config.toml
n_layer = 9
d_model = 384
n_head = 6
n_kv_head = 6
head_dim = 64
d_mlp = 1536
vocab_size = 2048
activation = "geglu"
norm = "rmsnorm"
norm_place = "pre"
norm_eps = 1e-05
positions = "rope"
rope_base = 10000.0
rope_fraction = 1.0
qk_norm = false
attn_scale = 0.125
bias = "none"
tie_embeddings = true
parallel_block = false
init = "trunc"
init_std_qkv = 0.0219
init_std_o = 0.0
init_std_up = 0.0219
init_std_down = 0.0
optimizer = "soap_variant"
lr = 0.00364
beta1 = 0.95
beta2 = 0.95
weight_decay = 0.072
lr_head = 0.0077
grad_clip = 2.0
warmup_steps = 200
schedule = "wsd"
decay_fraction = 0.753
decay_shape = "pow"
final_lr_fraction = 0.05
batch_tokens = 131072
seq_len = 2048
doc_mask = true
train_tokens = 651400000
steps = 4970
dataset = "wikipedia_en"
Each number is 200 + 40 x the weight over the matrix's rms, rounded and kept within 0 to 999. Layers, rows and columns count from 0.

# layer 6 MLP gate, 1536x384, rms 0.121, rows 50-68, columns 256-383
150,181,230,220,211,162,152,252,277,161,188,249,218,226,158,224,161,226,194,189,202,191,225,197,148,132,190,180,171,171,251,189,170,215,206,249,250,180,260,203,131,206,149,206,195,216,255,184,183,228,128,213,200,239,170,224,185,236,238,207,172,120,241,193,190,223,184,196,258,135,207,180,210,88,304,216,272,206,213,196,191,153,255,169,175,198,226,161,154,161,204,152,176,252,134,282,265,226,235,156,174,207,203,173,133,225,246,252,129,219,210,223,202,234,246,194,220,192,159,234,187,243,144,225,254,286,287,150
86,211,198,179,198,227,191,261,203,153,137,206,186,160,192,215,287,202,228,184,169,167,244,318,209,142,246,99,174,189,138,220,131,252,189,188,213,170,230,148,213,209,211,169,185,239,196,211,242,161,148,203,200,205,178,175,218,175,142,205,183,143,169,159,235,99,105,149,295,190,251,161,171,195,220,212,199,182,180,178,126,216,185,151,263,155,277,228,168,202,176,174,185,160,219,262,215,186,193,201,189,269,174,240,139,187,253,201,210,191,247,254,254,208,146,212,229,197,198,156,143,219,211,213,213,205,214,296
142,142,261,250,270,164,98,190,153,219,298,203,194,227,222,169,168,133,244,158,217,156,249,185,220,208,269,297,203,216,188,179,216,192,158,152,201,184,274,224,230,149,255,200,145,135,270,218,170,260,176,181,149,164,186,171,235,204,155,211,279,109,220,266,200,259,143,227,260,167,164,210,172,199,198,184,199,152,226,248,219,199,219,198,201,182,225,252,203,204,206,197,189,160,185,273,158,166,166,193,193,150,199,275,125,197,208,140,178,275,134,235,248,181,223,192,220,166,246,247,218,165,236,191,224,154,170,210
178,258,176,74,184,200,86,235,216,220,217,161,247,175,154,247,163,251,175,232,204,166,155,218,176,151,183,227,189,304,219,204,207,170,170,235,209,188,213,216,151,207,212,159,175,221,244,174,181,137,245,256,224,199,225,126,212,221,141,172,216,217,143,172,153,208,216,202,168,124,284,212,117,245,155,260,318,217,221,232,244,196,193,217,153,163,144,254,218,190,163,231,151,203,168,180,252,207,220,189,157,200,128,246,196,217,169,166,160,219,223,198,179,201,116,273,205,298,164,181,241,160,217,179,136,193,175,198
229,240,235,204,239,222,284,219,206,178,186,188,249,126,232,308,238,172,199,235,283,191,165,230,190,145,275,192,131,154,245,178,206,201,168,168,198,256,191,294,137,218,211,294,153,180,181,172,220,194,211,213,160,209,197,169,201,203,89,222,221,184,182,187,171,254,171,279,128,227,193,197,232,236,181,139,213,178,230,208,202,255,233,150,147,235,203,227,222,222,207,233,125,153,148,225,268,253,213,258,196,232,182,228,200,186,202,176,166,260,191,167,146,161,232,207,191,201,124,234,169,228,218,244,239,267,208,178
181,234,235,290,230,139,116,140,241,189,223,204,177,142,235,203,216,200,222,108,211,243,242,159,233,124,237,173,207,301,212,210,171,247,201,252,246,180,214,185,261,239,178,190,190,195,160,211,195,250,240,147,237,130,225,212,256,198,233,235,281,142,252,90,162,193,240,213,274,218,206,165,196,148,227,280,235,228,261,234,223,229,125,210,206,205,164,85,228,254,195,256,159,166,118,160,232,138,193,185,132,219,219,248,103,233,160,186,243,191,234,195,233,100,210,288,243,177,280,228,246,195,261,142,204,197,155,197
165,182,257,152,216,227,163,261,194,188,232,254,190,137,214,274,130,184,156,216,223,229,240,202,150,259,183,173,220,177,185,156,142,242,244,235,189,165,240,292,182,164,146,197,251,248,309,183,161,213,272,277,185,284,241,225,191,144,244,217,251,201,191,219,103,122,246,136,263,174,160,256,190,223,139,214,251,268,270,146,220,153,151,232,184,121,212,213,245,187,193,196,185,197,207,214,240,178,185,247,138,188,76,247,213,213,231,181,113,188,264,175,122,239,212,218,119,168,141,244,217,268,184,225,154,162,210,172
234,285,254,252,197,222,187,154,192,249,138,131,202,264,222,173,172,211,189,182,207,114,108,243,156,185,227,187,177,195,191,129,183,191,168,203,213,184,221,183,194,160,205,194,165,283,255,218,238,216,177,176,159,219,222,185,219,189,260,173,217,215,197,228,305,198,182,211,160,135,183,214,169,184,155,218,200,201,218,142,145,205,197,123,149,192,141,204,146,213,226,253,201,188,231,195,196,73,214,228,214,194,213,222,247,162,223,246,277,154,292,247,180,206,181,183,157,253,227,164,230,228,151,206,219,214,143,240
156,173,152,171,187,232,167,194,154,293,235,203,204,238,249,178,243,220,220,219,184,150,238,191,218,180,149,240,150,191,226,181,228,113,213,210,162,249,189,216,159,213,132,238,243,245,211,237,133,175,226,208,239,108,103,190,160,198,171,266,248,248,148,242,240,115,142,190,196,190,179,213,193,196,222,262,233,196,126,203,274,272,149,231,196,186,163,210,141,234,174,215,132,162,127,169,233,192,195,214,157,203,202,233,149,202,126,302,312,251,239,255,179,141,242,224,212,235,202,282,272,235,179,199,203,123,159,265
201,216,230,230,207,218,239,268,174,252,170,201,193,193,177,207,157,231,217,221,145,220,259,209,161,123,194,235,221,179,187,251,136,172,207,225,226,228,222,168,240,156,230,232,200,147,171,207,207,230,209,245,187,167,228,143,203,249,138,236,128,246,206,246,162,148,219,162,130,192,183,239,202,240,223,240,264,216,176,218,194,207,240,237,208,206,110,170,194,125,133,181,192,205,161,195,118,224,215,182,254,207,180,246,138,128,236,125,228,235,224,143,216,247,162,194,133,109,225,190,127,229,141,251,252,148,206,202
157,188,243,127,194,153,197,234,231,261,198,210,185,176,123,184,172,208,161,240,191,169,179,147,159,199,192,209,207,162,138,229,183,215,195,185,237,231,130,211,149,223,146,225,184,172,148,197,213,172,172,185,160,206,233,144,193,170,209,196,150,191,210,142,157,162,171,167,221,187,145,259,182,202,240,208,205,169,232,191,178,245,162,181,234,156,200,238,186,135,230,194,157,207,127,261,188,173,236,151,179,221,306,185,117,159,270,193,138,225,154,169,176,203,159,266,213,253,312,183,109,194,197,237,230,136,211,235
180,168,253,199,273,265,164,192,162,221,206,215,132,200,134,185,204,295,195,246,237,208,195,252,209,217,158,251,192,233,203,231,150,201,218,203,213,174,109,205,210,206,226,128,234,263,218,120,189,252,229,128,183,132,154,254,261,223,169,158,232,196,215,219,240,207,213,235,176,260,165,137,189,180,211,157,91,171,142,193,162,167,233,209,156,226,174,201,173,149,151,209,219,188,211,222,159,191,194,219,159,178,100,160,168,209,219,128,191,190,267,177,243,217,204,204,176,255,172,179,142,183,140,162,217,145,182,206
208,265,171,248,264,251,242,213,212,138,212,216,317,181,253,219,182,228,246,186,137,199,256,245,189,194,149,183,189,210,172,158,269,212,207,217,186,157,224,270,217,198,214,204,155,235,134,186,129,170,202,192,150,186,146,213,187,217,229,193,107,196,151,202,200,192,255,161,263,223,203,179,214,233,196,169,284,216,240,178,277,161,188,223,156,246,169,190,229,195,204,130,117,187,156,253,217,236,203,167,287,220,169,215,258,267,180,192,213,277,133,187,185,253,210,223,211,168,140,207,217,142,141,138,269,249,124,156
224,205,197,167,161,202,226,175,182,247,199,179,267,162,255,175,195,189,158,190,190,280,182,177,180,249,211,173,216,148,175,229,180,192,175,216,187,203,138,197,161,178,221,240,254,244,218,219,158,169,177,186,172,161,234,129,156,209,230,174,179,250,227,211,211,199,173,192,224,180,189,185,256,194,274,235,191,254,159,221,193,279,221,138,183,170,260,178,223,249,205,200,196,267,163,209,185,202,184,212,229,303,169,168,201,215,199,265,210,192,233,280,196,218,183,219,221,231,226,239,187,207,253,200,181,208,262,194
247,146,232,200,209,206,212,172,208,184,138,227,202,115,182,223,237,272,277,162,189,245,258,233,204,201,241,185,171,185,261,171,264,147,175,212,156,124,232,205,254,130,238,140,154,225,197,313,268,254,152,207,244,178,227,196,216,160,272,208,164,246,268,189,216,262,229,255,62,241,204,248,192,210,232,200,197,233,228,246,245,243,231,219,187,221,221,212,164,194,153,191,312,162,182,154,182,176,122,156,185,148,188,207,228,177,213,231,186,196,178,191,243,136,218,254,220,159,246,214,160,173,235,198,232,169,249,237
246,260,172,222,281,174,207,176,168,169,135,238,227,253,174,180,184,153,206,112,199,233,191,220,230,214,228,176,163,233,241,206,142,200,202,180,176,171,206,161,201,202,203,146,109,258,208,164,197,172,171,212,220,218,214,192,186,154,137,219,302,145,218,178,219,229,191,169,182,303,205,245,180,302,166,179,159,248,164,186,245,195,269,210,233,206,265,184,173,168,122,155,204,129,189,176,145,267,231,162,162,172,232,220,182,179,168,204,252,226,164,221,187,166,176,217,229,216,124,210,170,306,220,187,268,159,161,194
229,174,127,190,207,216,109,149,201,246,199,249,222,259,198,134,136,214,216,228,162,247,182,157,184,171,158,206,234,148,205,167,201,166,102,191,178,223,290,181,145,192,95,172,202,177,173,179,204,190,160,196,67,200,285,205,260,203,201,243,193,176,143,200,188,219,171,189,175,201,234,175,122,233,210,105,151,204,135,191,190,189,210,167,149,239,134,262,238,182,221,205,270,157,96,167,231,290,248,186,185,230,163,167,183,115,136,156,186,129,179,210,168,206,179,220,145,156,206,266,128,212,206,144,292,229,184,180
188,231,235,271,201,187,217,243,189,217,194,239,166,208,140,121,169,206,139,184,175,183,211,128,203,168,231,236,196,221,203,199,192,176,199,209,229,249,212,209,184,225,165,171,204,233,169,298,123,279,133,118,148,149,213,216,182,245,207,259,197,193,186,233,230,176,222,230,207,232,175,191,148,206,283,166,243,243,236,251,233,203,125,192,237,170,219,207,127,196,166,192,236,157,204,176,256,209,161,234,204,180,176,148,268,218,145,184,198,191,205,182,131,267,241,228,153,208,231,190,262,166,251,216,234,233,243,199
250,255,234,204,183,176,202,162,189,260,137,250,170,227,225,170,194,194,200,267,199,213,215,177,203,219,150,179,205,125,136,146,245,217,207,222,262,260,161,246,111,204,195,221,181,224,211,209,185,167,254,218,208,197,165,218,202,221,201,138,239,164,109,127,288,222,154,174,182,234,148,221,207,232,184,257,176,233,138,158,244,249,183,159,217,222,199,141,209,130,175,250,166,174,223,205,131,178,178,246,226,134,175,248,159,246,142,199,259,212,206,222,174,221,202,178,149,217,198,285,249,223,201,191,183,217,143,180
# layer 6 MLP up, 1536x384, rms 0.13, rows 50-67, columns 256-383
236,166,267,116,126,254,237,234,244,148,216,219,152,205,184,181,198,165,117,114,166,233,276,178,225,132,155,207,256,186,139,253,175,142,251,167,204,114,131,171,247,164,233,197,212,226,182,227,222,175,194,281,197,164,265,258,190,179,238,261,162,157,236,209,223,187,220,218,275,135,200,219,128,165,156,155,218,223,239,148,234,223,184,213,216,164,275,186,194,240,258,209,211,197,253,211,230,255,247,208,298,211,213,228,166,189,198,147,140,247,271,265,208,263,210,187,247,246,159,228,173,240,191,161,229,227,174,131
286,193,215,213,257,201,207,250,220,192,214,209,186,157,223,163,127,174,123,172,216,234,169,185,214,173,160,156,187,165,229,267,247,191,184,173,173,185,215,189,185,203,125,137,198,237,214,268,160,237,195,187,219,203,195,162,253,238,244,245,175,242,197,227,126,154,197,168,204,169,187,232,247,189,216,188,165,210,172,272,161,181,194,192,126,228,237,116,194,233,200,231,233,158,219,184,248,226,191,207,188,272,195,254,217,207,232,201,235,174,210,251,166,193,281,243,175,262,217,252,148,219,212,162,135,195,126,194
173,240,157,197,130,212,203,176,207,214,226,181,247,194,252,168,190,255,194,155,207,262,236,248,204,182,221,199,265,251,209,241,156,183,181,189,265,196,130,301,178,216,207,278,254,126,193,197,223,207,200,180,236,195,121,173,199,214,183,170,167,204,227,136,237,192,203,196,218,187,239,214,184,205,162,196,192,160,193,108,191,191,237,176,208,133,203,168,113,207,105,152,178,292,185,215,142,105,234,220,163,237,220,189,168,181,197,198,259,204,230,256,249,197,179,210,196,119,170,155,86,162,277,239,155,199,212,242
158,169,172,251,213,192,241,231,198,267,197,180,156,209,172,199,227,109,198,232,212,156,192,235,288,263,197,150,254,160,215,163,172,199,121,163,137,252,219,203,190,280,155,294,229,201,149,159,147,211,195,200,221,244,184,195,194,141,190,196,240,179,186,250,224,233,171,200,198,176,152,213,201,198,218,148,173,160,182,123,196,197,221,221,252,286,294,232,210,212,191,172,259,255,228,188,201,187,180,237,190,178,189,162,165,253,156,192,182,217,225,189,151,172,227,174,253,189,177,221,231,250,208,190,220,226,141,215
200,134,202,213,149,252,156,183,189,175,270,182,200,218,183,215,199,162,208,226,194,193,157,241,246,135,231,256,167,219,175,128,160,244,190,211,274,204,208,203,150,194,197,183,249,176,253,202,176,200,215,179,266,233,236,209,214,189,229,219,182,216,188,191,214,194,201,186,219,178,203,224,132,212,241,185,184,156,172,215,160,207,194,160,233,216,177,208,140,237,221,201,241,210,203,233,185,227,166,171,237,257,174,184,256,243,193,244,176,173,191,188,173,281,123,200,279,217,239,223,232,196,167,168,134,212,244,180
208,155,211,262,126,156,231,183,128,232,229,222,255,183,183,248,179,187,187,263,156,173,161,248,97,162,188,117,211,195,135,192,177,106,202,199,115,183,174,202,205,110,244,171,241,214,188,182,178,275,257,181,222,170,100,165,189,162,248,197,192,144,153,281,191,181,168,165,176,151,226,184,213,308,221,273,205,260,186,278,209,285,204,163,194,172,138,225,226,144,170,232,333,206,275,239,274,155,224,200,169,190,248,242,227,152,252,121,174,157,182,148,128,151,230,180,244,191,182,200,242,233,180,238,227,162,176,215
212,232,178,269,173,180,236,207,146,248,177,252,182,234,239,172,190,225,212,193,199,205,233,133,208,212,201,148,237,244,170,175,247,218,197,209,195,256,188,187,256,202,197,195,248,191,226,262,190,206,245,224,198,198,190,291,156,156,234,218,226,188,179,161,185,232,236,191,170,154,300,210,254,137,143,150,199,177,184,198,233,207,180,227,247,145,203,172,278,205,160,165,214,176,240,192,242,157,191,194,200,206,157,163,197,161,142,211,261,200,267,184,212,177,167,207,255,200,219,202,226,230,128,236,203,218,138,241
245,212,112,293,139,175,188,262,179,150,223,188,206,264,173,254,181,172,170,139,224,203,179,181,197,182,225,204,235,180,229,184,189,227,168,232,201,187,217,244,212,203,208,233,127,191,194,193,194,220,205,272,148,203,129,210,230,147,147,164,178,264,186,204,192,202,185,152,171,212,225,260,158,195,156,171,152,227,180,196,236,263,155,241,234,181,110,161,131,178,273,177,165,156,173,138,156,168,266,232,239,263,188,255,186,260,208,194,209,162,230,262,183,233,193,171,213,190,285,171,260,238,222,189,217,172,208,275
217,208,146,214,192,184,191,94,228,162,206,192,210,165,223,251,225,190,266,206,265,145,205,258,192,208,326,217,143,166,274,203,220,204,214,221,247,188,196,280,201,239,149,203,192,192,181,298,234,121,220,282,229,185,221,233,252,181,192,223,236,236,145,261,190,183,105,102,249,214,128,192,211,168,162,206,200,196,178,178,195,199,151,206,165,156,181,232,160,239,128,149,171,208,135,190,257,238,215,236,159,225,115,237,234,305,189,206,258,183,174,196,158,166,227,224,210,188,172,204,210,184,142,192,221,183,98,181
220,138,237,226,247,214,168,75,239,125,152,151,142,143,191,143,179,261,201,189,164,252,246,199,162,112,180,229,222,191,169,133,147,274,243,172,193,205,220,201,208,169,101,136,139,150,227,229,174,215,192,300,213,190,232,194,231,207,174,208,173,224,220,201,112,186,209,175,135,215,204,213,159,254,237,221,224,222,171,190,263,160,151,205,143,249,166,186,220,183,163,207,242,105,187,243,274,233,219,230,259,204,268,227,222,189,216,195,138,212,246,222,234,236,219,267,181,196,205,182,187,172,174,208,219,155,218,215
199,172,145,193,276,184,223,169,203,117,171,187,185,181,230,61,189,235,198,239,221,221,152,190,182,121,152,197,214,196,236,114,286,116,216,172,199,126,345,217,291,271,222,165,177,204,187,172,172,146,269,193,223,167,224,209,182,251,227,157,236,288,208,196,165,203,197,208,162,144,213,220,186,211,106,229,229,162,219,243,220,222,215,267,195,198,220,236,295,139,191,127,158,171,236,248,195,117,201,206,160,224,145,209,230,150,127,209,191,236,199,179,93,227,217,125,204,204,158,238,177,185,240,213,285,169,239,178
193,133,222,201,243,230,294,200,223,200,167,184,233,254,186,189,170,202,263,280,165,195,244,172,160,224,246,184,196,187,277,210,226,211,131,180,160,173,178,185,164,150,205,215,217,242,159,274,203,275,276,133,220,263,174,188,180,225,146,260,200,249,168,197,138,199,190,171,235,236,252,231,205,225,178,253,161,140,180,208,203,221,181,181,225,190,183,286,178,245,151,209,199,187,182,214,177,189,217,199,190,194,210,199,247,201,201,146,215,180,196,238,181,189,223,202,231,176,212,213,196,248,196,258,236,197,138,193
156,232,214,206,207,211,120,238,229,166,195,211,157,203,134,171,168,144,139,215,195,175,241,242,146,181,213,180,228,167,305,223,124,165,169,217,140,154,139,150,192,232,259,177,133,172,228,195,199,219,224,165,211,214,179,174,233,164,205,194,166,206,204,231,217,199,195,149,203,212,223,217,174,233,153,157,203,235,216,202,178,230,228,169,146,213,171,201,208,184,172,144,203,163,172,210,151,219,139,201,182,204,229,261,212,228,207,193,187,140,198,211,185,137,216,204,152,186,242,163,217,203,145,294,198,178,210,207
167,200,216,155,223,178,195,143,141,188,207,193,188,171,160,234,251,175,171,220,204,195,218,171,201,142,200,190,176,210,242,272,233,225,160,166,177,175,162,166,231,222,272,186,240,190,216,200,209,219,213,154,244,205,250,226,211,180,141,222,188,230,264,253,209,249,210,187,247,238,216,202,122,255,203,173,173,180,155,180,206,217,183,269,230,174,192,242,167,218,204,227,172,190,180,176,210,208,219,193,167,242,281,229,223,231,188,201,178,240,209,266,196,184,190,251,217,242,215,192,154,178,203,147,164,241,177,201
134,273,219,184,264,161,230,184,201,138,177,217,271,157,153,187,157,193,216,250,242,135,161,216,176,195,256,232,155,209,168,154,204,216,195,183,216,191,185,194,201,239,215,284,134,107,143,166,251,223,205,186,217,227,170,154,189,97,175,190,257,212,169,112,214,218,153,244,158,217,195,215,178,232,210,198,202,196,130,264,215,111,208,278,253,199,176,246,201,216,158,211,212,271,166,173,165,138,165,184,200,240,196,194,217,199,224,177,172,251,223,215,98,167,199,212,148,226,241,72,212,256,254,216,197,228,149,189
103,154,256,242,204,262,169,241,209,244,208,201,164,176,216,184,222,272,232,268,253,149,250,189,240,201,253,252,199,139,164,201,239,212,229,172,206,148,150,183,187,249,163,260,222,210,209,222,180,209,176,246,170,137,259,240,151,165,240,194,211,212,158,240,270,186,100,195,126,153,131,210,178,166,204,215,254,181,205,193,209,197,211,222,166,179,172,181,200,192,189,161,199,150,203,211,221,199,181,240,243,181,179,214,272,204,218,205,151,161,179,150,196,203,203,167,148,199,191,257,171,162,199,227,178,168,200,218
191,204,210,145,237,164,193,188,222,129,218,237,228,198,190,135,251,159,236,174,176,228,202,155,241,187,173,258,233,198,184,187,196,149,284,221,194,227,238,213,218,310,248,183,231,225,248,267,226,160,180,237,228,129,163,247,294,239,169,179,229,171,169,221,236,186,164,289,207,229,218,211,215,224,145,253,174,194,236,269,234,168,197,295,152,178,180,195,200,190,215,216,161,152,178,197,206,204,228,221,197,181,198,144,179,191,258,186,247,202,134,224,148,188,181,210,243,171,138,208,162,178,224,193,212,200,203,167
179,123,255,205,206,186,207,183,203,255,160,139,230,227,225,204,201,183,150,223,182,237,256,148,224,195,152,129,208,200,221,138,211,215,210,205,268,193,203,199,185,177,213,212,283,195,193,174,222,193,253,192,166,179,165,160,210,228,200,194,230,142,157,235,190,250,130,220,263,252,228,236,247,191,176,248,182,176,194,193,186,248,175,212,257,159,177,204,197,249,204,207,211,206,205,171,199,222,196,131,243,255,219,152,234,136,177,180,184,202,232,184,193,175,117,219,275,209,229,163,275,174,178,200,189,210,180,246
# layer 6 MLP down (transposed), 1536x384, rms 0.124, rows 50-67, columns 256-383
230,162,214,217,219,288,259,183,202,158,323,135,152,217,297,195,229,135,194,194,217,107,185,207,211,192,246,138,201,225,177,152,234,214,205,234,189,179,247,251,131,234,216,253,254,193,155,215,169,95,213,220,164,139,176,141,205,211,198,186,151,218,205,161,181,218,208,207,158,174,153,221,198,223,199,70,154,205,244,235,226,125,237,167,176,240,206,145,186,176,211,240,170,174,224,231,227,273,214,194,240,263,257,216,162,205,250,180,245,208,167,246,216,212,194,191,221,220,176,141,142,176,205,239,178,78,165,188
189,207,226,170,198,192,281,208,201,168,144,163,232,286,257,225,181,213,126,161,166,125,178,171,195,245,162,188,185,189,194,186,179,165,219,193,238,248,213,226,212,216,277,224,246,163,202,203,237,186,215,243,237,265,176,212,214,133,222,150,199,251,168,229,161,200,188,265,223,193,161,220,239,241,260,203,164,158,222,224,198,246,175,128,138,228,160,241,175,231,246,199,108,295,235,167,182,174,184,200,223,216,208,166,252,203,95,257,168,125,210,206,247,169,210,166,182,205,220,235,172,227,157,211,242,236,257,236
214,212,213,203,202,228,201,191,135,241,181,206,164,152,216,189,123,242,206,166,170,212,246,241,196,167,188,170,146,246,240,212,150,125,165,187,118,253,163,206,235,231,217,181,198,161,188,176,219,230,235,164,221,153,103,230,233,184,193,223,240,196,151,225,205,160,261,178,221,228,160,202,171,123,188,206,177,231,217,230,296,217,169,196,240,250,182,133,232,208,182,102,228,173,262,212,224,137,137,179,165,174,261,144,241,140,174,231,183,144,181,206,212,174,278,98,177,172,195,260,248,211,107,181,153,150,288,263
189,171,178,219,175,250,121,201,271,237,164,192,226,235,166,110,216,139,153,208,193,261,148,137,226,225,171,202,125,186,180,166,241,161,218,207,137,165,247,183,167,168,242,278,247,233,176,196,178,163,237,118,255,196,190,239,182,203,144,233,207,158,211,218,234,199,296,228,282,184,191,175,184,149,206,223,206,216,161,210,180,194,118,190,201,191,223,254,158,193,149,194,153,197,149,209,214,261,177,254,159,154,256,174,217,155,235,180,246,186,294,139,230,179,265,135,180,210,193,259,203,160,247,193,203,158,259,148
221,181,186,172,242,188,212,241,242,203,276,252,255,251,168,228,189,206,235,208,240,265,182,184,204,170,228,194,157,196,204,164,211,200,213,184,212,288,208,200,258,183,215,219,180,251,218,203,204,164,260,185,190,224,236,224,132,135,200,220,116,226,191,216,168,252,243,202,150,248,255,190,182,201,192,137,276,166,236,218,112,234,173,243,91,205,247,214,275,226,164,215,230,282,168,208,193,140,193,222,209,269,188,152,139,200,242,207,145,212,221,171,194,188,271,244,167,178,177,152,163,208,207,249,228,174,186,239
167,218,183,153,225,194,254,203,177,255,150,192,161,183,148,177,133,214,106,213,201,198,229,223,125,167,169,139,210,189,189,178,197,172,218,153,188,195,204,169,249,208,269,174,247,245,197,214,163,159,237,187,216,202,191,232,177,210,229,215,233,149,212,238,246,192,221,158,147,160,250,195,175,249,200,209,262,221,168,186,218,182,196,263,181,212,179,239,184,244,205,168,298,173,233,188,204,206,187,133,272,157,176,206,239,208,260,230,128,188,212,178,248,189,238,162,179,170,179,210,204,183,176,198,210,292,168,185
220,280,166,228,215,217,156,277,248,175,276,233,187,237,211,245,166,242,122,170,220,239,277,173,241,159,213,256,218,156,206,195,133,191,237,192,255,153,249,205,189,164,264,177,219,135,210,148,174,199,236,165,206,258,152,157,205,162,213,226,191,214,146,202,212,233,169,286,200,189,185,191,172,168,159,269,171,239,234,205,195,219,251,162,196,173,188,152,153,225,164,266,182,189,148,197,161,241,175,276,168,204,122,169,178,278,183,259,217,256,211,209,209,169,175,179,237,139,171,168,144,245,208,170,215,244,279,167
187,222,219,224,210,202,199,155,187,157,239,128,202,189,173,180,197,186,240,210,218,182,169,266,196,187,232,230,254,217,214,127,172,174,216,122,153,218,287,233,238,242,190,214,175,267,209,250,253,242,209,223,210,176,189,217,193,244,160,166,172,217,183,196,137,215,182,180,174,193,146,242,215,178,195,104,234,169,154,188,224,171,218,224,228,240,249,144,195,239,199,152,225,256,186,137,233,137,166,213,205,182,219,180,234,244,189,139,229,183,152,208,222,186,146,219,201,174,198,233,197,169,172,104,215,191,222,207
184,161,255,230,282,183,143,143,218,198,192,157,245,198,218,233,209,258,194,183,252,223,182,165,129,194,285,259,184,247,204,249,272,315,169,216,159,224,208,202,239,171,189,200,247,160,217,147,137,150,247,247,205,192,142,171,181,205,135,205,254,186,101,215,196,147,179,151,147,270,143,187,211,175,97,224,244,184,196,171,194,293,240,216,177,173,150,184,149,225,189,262,206,179,219,205,161,149,224,230,174,243,199,208,182,147,185,215,227,218,198,193,161,223,232,169,165,174,210,174,170,233,200,220,292,245,186,183
209,255,128,223,249,144,185,232,146,164,270,109,230,231,210,163,182,138,135,204,213,180,168,135,206,101,234,219,181,211,183,203,178,264,201,239,248,179,174,197,194,168,235,261,146,163,180,247,217,166,190,256,200,232,210,236,143,234,225,174,203,178,204,263,169,197,162,199,132,270,256,185,257,191,189,204,235,158,248,217,207,173,227,172,197,143,182,196,145,223,231,281,187,182,189,215,234,170,163,205,157,219,167,259,202,195,223,181,232,168,210,231,250,256,152,194,176,133,229,165,216,211,233,236,153,205,228,149
188,221,204,216,229,226,194,175,267,177,215,289,186,250,162,154,190,230,97,114,224,216,212,217,280,190,214,238,212,278,242,238,243,103,240,167,193,195,209,261,206,211,302,273,191,214,187,167,206,202,141,192,164,210,147,167,139,173,202,229,190,103,249,194,187,263,220,157,183,182,170,191,214,229,189,209,133,183,161,229,230,262,266,183,184,163,176,135,166,254,151,218,164,156,140,204,147,213,232,233,194,233,146,133,149,151,204,211,215,186,148,242,193,182,281,169,272,205,216,306,188,192,192,190,256,218,241,231
268,202,182,161,159,169,253,189,201,204,202,239,127,198,213,172,224,195,198,210,247,242,260,226,208,294,222,162,159,76,184,184,190,197,115,183,156,193,176,264,242,207,199,162,217,224,151,180,120,146,232,236,153,175,244,273,197,251,155,256,104,236,209,176,218,128,212,172,210,193,210,236,243,216,177,176,203,194,173,184,202,218,275,219,188,166,147,231,184,178,246,238,186,186,187,166,208,180,196,130,172,215,152,136,204,187,178,276,222,238,211,195,189,250,187,168,229,232,255,213,184,233,207,229,194,136,266,298
133,174,262,189,213,227,224,197,267,210,212,220,266,243,183,200,182,187,224,194,231,206,196,184,170,184,190,129,211,200,244,171,253,246,171,208,271,193,271,227,177,165,176,210,175,219,216,241,224,114,216,210,282,220,236,275,244,203,200,194,157,252,233,241,178,197,197,114,227,257,235,185,215,255,241,271,228,156,236,231,199,161,158,247,201,159,252,179,197,183,187,243,118,241,190,161,139,236,196,266,162,171,172,161,237,243,205,221,204,172,208,176,252,280,216,206,238,159,153,240,239,193,181,182,220,226,212,235
134,224,166,213,175,185,137,248,195,219,212,216,164,206,242,185,175,223,243,162,177,199,182,197,253,181,220,245,277,204,172,257,214,220,164,239,143,195,176,196,213,202,188,212,186,175,230,208,234,165,226,243,197,222,191,219,191,243,151,193,207,156,184,155,170,178,239,236,220,191,197,167,241,150,250,222,155,247,145,197,234,196,200,143,220,149,239,212,190,247,219,280,164,228,186,152,175,233,192,129,157,179,155,203,207,155,262,223,178,234,217,205,214,226,224,206,256,183,184,130,256,190,155,250,159,172,211,202
250,178,136,186,222,215,153,198,182,246,191,184,236,213,201,201,221,227,143,214,190,286,178,209,192,174,214,238,177,216,186,201,182,160,197,249,212,240,164,214,199,187,172,180,213,174,160,137,234,199,280,230,180,204,150,190,156,267,207,227,220,187,208,226,168,251,231,194,243,208,257,150,224,166,211,174,176,191,160,193,207,226,233,180,279,228,217,190,246,173,232,137,216,275,200,168,154,176,219,199,209,181,223,165,228,228,129,103,204,258,238,242,173,255,138,191,187,117,194,154,184,196,194,225,116,167,167,177
168,229,261,215,233,190,158,232,174,192,183,206,193,190,148,181,188,185,277,216,218,278,179,227,224,208,198,197,266,136,195,236,152,228,208,192,272,235,231,196,224,144,156,245,238,254,169,239,176,214,212,167,165,91,196,248,202,231,226,146,148,195,226,232,185,176,240,234,206,278,187,189,164,181,215,222,251,203,236,224,179,175,180,142,191,157,233,237,194,219,232,196,188,182,234,224,260,225,141,270,286,200,199,169,250,265,220,202,153,209,227,247,173,219,198,182,184,215,276,242,238,200,126,206,148,185,223,236
163,187,259,208,199,259,185,231,242,292,224,242,207,148,252,193,252,211,262,309,178,199,202,179,205,128,186,156,194,162,158,223,213,158,206,145,191,188,175,229,147,239,207,227,220,128,209,182,188,243,179,175,213,170,281,261,237,187,191,228,196,201,180,110,154,202,211,105,162,172,194,305,245,199,171,212,188,167,198,222,192,232,216,146,260,208,196,239,208,204,144,154,210,248,172,204,263,212,255,184,193,186,154,236,131,206,215,193,212,148,179,183,168,201,233,219,205,190,155,126,226,255,197,201,250,141,144,245
168,161,191,207,175,189,191,185,145,174,205,221,292,268,197,179,171,208,203,196,146,286,146,232,178,195,205,219,149,247,179,224,190,189,272,210,91,203,154,270,129,190,239,250,207,212,182,212,189,160,216,162,261,196,157,200,171,181,179,163,165,205,222,226,231,149,108,234,232,210,178,192,201,221,138,241,208,234,247,170,295,244,214,190,230,242,173,209,290,169,187,170,177,154,210,189,172,197,147,198,190,207,219,132,245,201,193,155,245,257,236,153,218,194,233,164,211,236,285,199,262,258,169,175,202,218,174,155